From a checkpoint of a small transformer trained on Wikipedia: width 256, shifted keys.
Each number is 500 + 50 x the weight over its row's rms, rounded and kept within 0 to 999. Layers, rows and columns count from 0. Numbers have three digits each. The size before them is the row's rms in percent of the matrix's.

# layer 3 MLP up, 704x256, rms 0.245, rows 60-67, columns 0-127
097:461481482470546484394548440532572591564548560482461516542561418554563472538506447542534597412556458519471572549519487515471541420586496474467447459478494505491537612544495477460467400477424440523488557603418486535523557539498452457463522470528501493610479449482452467386519462550414518530456531605478462601419488457531596549503455545516523519493486549567492555543425544504484487493445
097:516438388484464467468558382445466497480571451591510575430573552460476529489526509432472472531599515422487459622426438464540451509431530441464561533545503444534436486535452472475491515519471545478587492458455499508579449491520406472510583535500442526477461564515393578498485497581446556504627571530551514410544529568545451488418519583441471444523499583481455497497437600573527588566464
107:498497557469442440372464515456555485523478481532587469505495445594461524479466596443477468460483484556506480459444518558453551531452565477508459459451551494398536506487493461413493497595563488480530536528513513512497496481577501502481428474546594565552562480450561622565587547596537515542472550459505453557523603534513535528542544457537515546582424542500494461463458422444530492477506
106:536468577510529569463565408495497439569449541463514529493550550503523437543467486429527380426532458458499405557547485531543421387493536481495524536560543454613490505529487420546476509520492469460577548510486463495520476587499537510508670494555432441526614453495551615433558531506569514489507458558575526509413466517562604535417547493443544497575475598439481507504519521510502527498519
108:489494464478524494548562529467396559474561544550453460528490479545466523455520455549520533461540430511477521519441570485521457550541479609553495447641555465473537471472532472545569583480463479506641472521508544548411521576499441453547507462552498406614461489477510460445403503407524498573472435538477461560472409400530534539449578459529405463503528483411472519479517447417562524410535
103:501501488452511481541402544519484488561559473533555403455467476486453456440547449602481434479390512514490443481463594518568466483438554523523437460433500502528573578641566476414517448540550528546559505502551589468421525485506557512406432474453496539402554483450610512512452546510516472483565429469487406577465441449562426527489505476507569552394444418531569454538542583469444522466476
087:538575506567525511533469631468488544620469570512560512527563555490521617435533553537598498495424504480423517544493450448576530536564480547509492524458559513458567459499533537490518466505581509433503410519494471562483488462509434503396411634463399569376495377560463611511448499469498529497562568453556524467477409464500534481508415386545448513537483464480497468530459394502575495479544
105:489469498463392536440474483472503459509543475413519520439568454519455369506534418515465521424491516587540511569427448453569490521491452521511590508613490486495530516400501530532466522459539490459502407466456428478533571538504495486413492450514453342455581496501493483599426426604522565464497462487526548453566535476507554520498462506409442484465487544492501440487568483488520502504506
# layer 3 MLP down (transposed), 704x256, rms 0.0599, rows 60-66, columns 0-127
088:387511549406474392492463577476531400440480436556589447540453548525586541411517527534545471472455480497546477502454484474510466539384361410598465478473520503501437542554554443569473407523502498473602501493470518508461526487426541522536398439606516517458471504607546585494542492549528445430527517484453527448487449546435459494494585546441507448498532583482588483489568538524621507551433
096:508546500559409548455455497555520473497425531494541465568530529489468517543546505422511566612511457529455474508499472544491501487436506522442497475366499536472438489522531476457547422487502460524473408566432487479532466502494494428392516466555514462487521443603495411571510419494491486462399601611502485455498559546409546528519538488548442592539622526570485643478511494560414512471546
109:494519421464532525594451546529450394499393535527528508407569500473509471580478493459540513497495526495373539608538507577577488475521474605571500434502399449464585491501434553541402416445593477555536468546426560478531449494538517512496467538474504560569526488474507528465528466420632539472507413473430467343517515492573495529443513517357443498536482522585494545510495475536555482557403
102:533438620452514443494566324512416591457461616490482470583555532463479501463465416469467467525576569515507447604439511483425445556584416669492513566528446534539498540392482439446493422425561506482450528477421488488520490453502469483480507518535504469604439472587533560503426482509596526514499489458540552458438499559481501533405457522436449574524442532583490465589423499524572493499456
109:527533466455461558523517450545470476475509520466462538410455563463536580467522478626413580535525513516496520433569533448447488473542603473469481543410447504491525497449547522540402515509541418425502475504530526397475498504565623462568454589535505456451490519487571590466560464487488616591500557501591536374495513545559457508465484491427463460502432545471484495544466457478543489526521
103:450448499509549491456546487545417518467576484499510521483532418491470517452503568518432485382453497511504447478549476476443462618522491509611540491391571466498460542504494522569489526440534454489419596568536555560517492481549603450575526530451626573482385520439535472420472534600519442473446443446552545520473448413592533522581490459556560494474610455496578601501513479533399552566518
082:484466509458490464528508512507550473465591515433498470485459474480515450410543494471491440498535512420489405528459534469572502511533493493451457595497420545451514522508428453421424532471469561504540463518490493491437483570432468445515506432523499580531512561463523598494562428498465434505462516453519583562570530501496511435538408495482430560493594495426530485650533497459499535522470
# layer 3 MLP gate, 704x256, rms 0.23, rows 61-67, columns 0-127
100:511444422475564528488485410477550406358525480498523436444526500462596572462456510541532550513469426424489487415540503443535490529480501494461428556551469501551493503516462501453488507503411541510456585500439480490456430613538496490491523449506480531415540428556466556584527517554437510488524503577581542491447465514526458458532615579567554535453525508432443596471520544500443526493490
106:497524427536483490466516556521574541500549550552507436527473449467537465600556450529487475469487567484410581536459538399562502523530388539572505511524454453557548494524457547492474483592449488548525439508524481559451452466524465486520482543496520531522559436570544527509471352409538439529499415473582489578503489576550509493549600516571503572493561455555527513471552477510554438483514
108:524499528477412500524560496451533537392555572565561466562512563464454561443433472413516478478500584576422448524496427541522460388455527543501541526513491575478510509555480452546450468428503455528550526497525521443482568342403501434566512484478413527549522506516444554481483432476511497508528526501459562476498571458443514583454506465527497505515403515507461437425492509577525475483457
110:439554412594458527503520492471501491570620514485483537497510476433498482456544511505453466542473498488491550501598516503458560491457460448502528597418430481556541546494499547517524498584461464485505439479457555532502523486539539469470500462562506506437595470502403537339457440528526538464579540522569535527477528463518460480467461455575451414512435484442552443503528462513457550458479
102:393424564443549477500545548514445463431464527538586430497501463401456574631574428522534511463442581449398505557461482503508440539465458486513450498464439523596530555524422528563592547497516418530484475544427510475509464542507467431490409520549496596437503536533601524482529515488474448499532503521497479594505398499539544539509430547620576512478544555548595468424527478471433515449505
078:429461556548460474574498455428439515529483444519519514468550554522440500510453490576506529592551508415652575555511479488432486507466423422472506446571494454502518503471521466461561471504566566518590548491408578478550534502472648516468517473462516507512475548516464451554487434544554522514476514487451554511545435492646552534520450615502571478485528599435435529408476557498549447432470
101:586425461504473550481548489554510424534395493516529521423520454519448525550545483491521522581459529479454494466487429469494550487479470467409537573494473522543413570566559516454521625504500500483480553477436499483496438412500500455490389392495459531401430449433477494523511561533472386487531477542466464501548507528450443478526628582575500452459516429557500503456369533423505510506512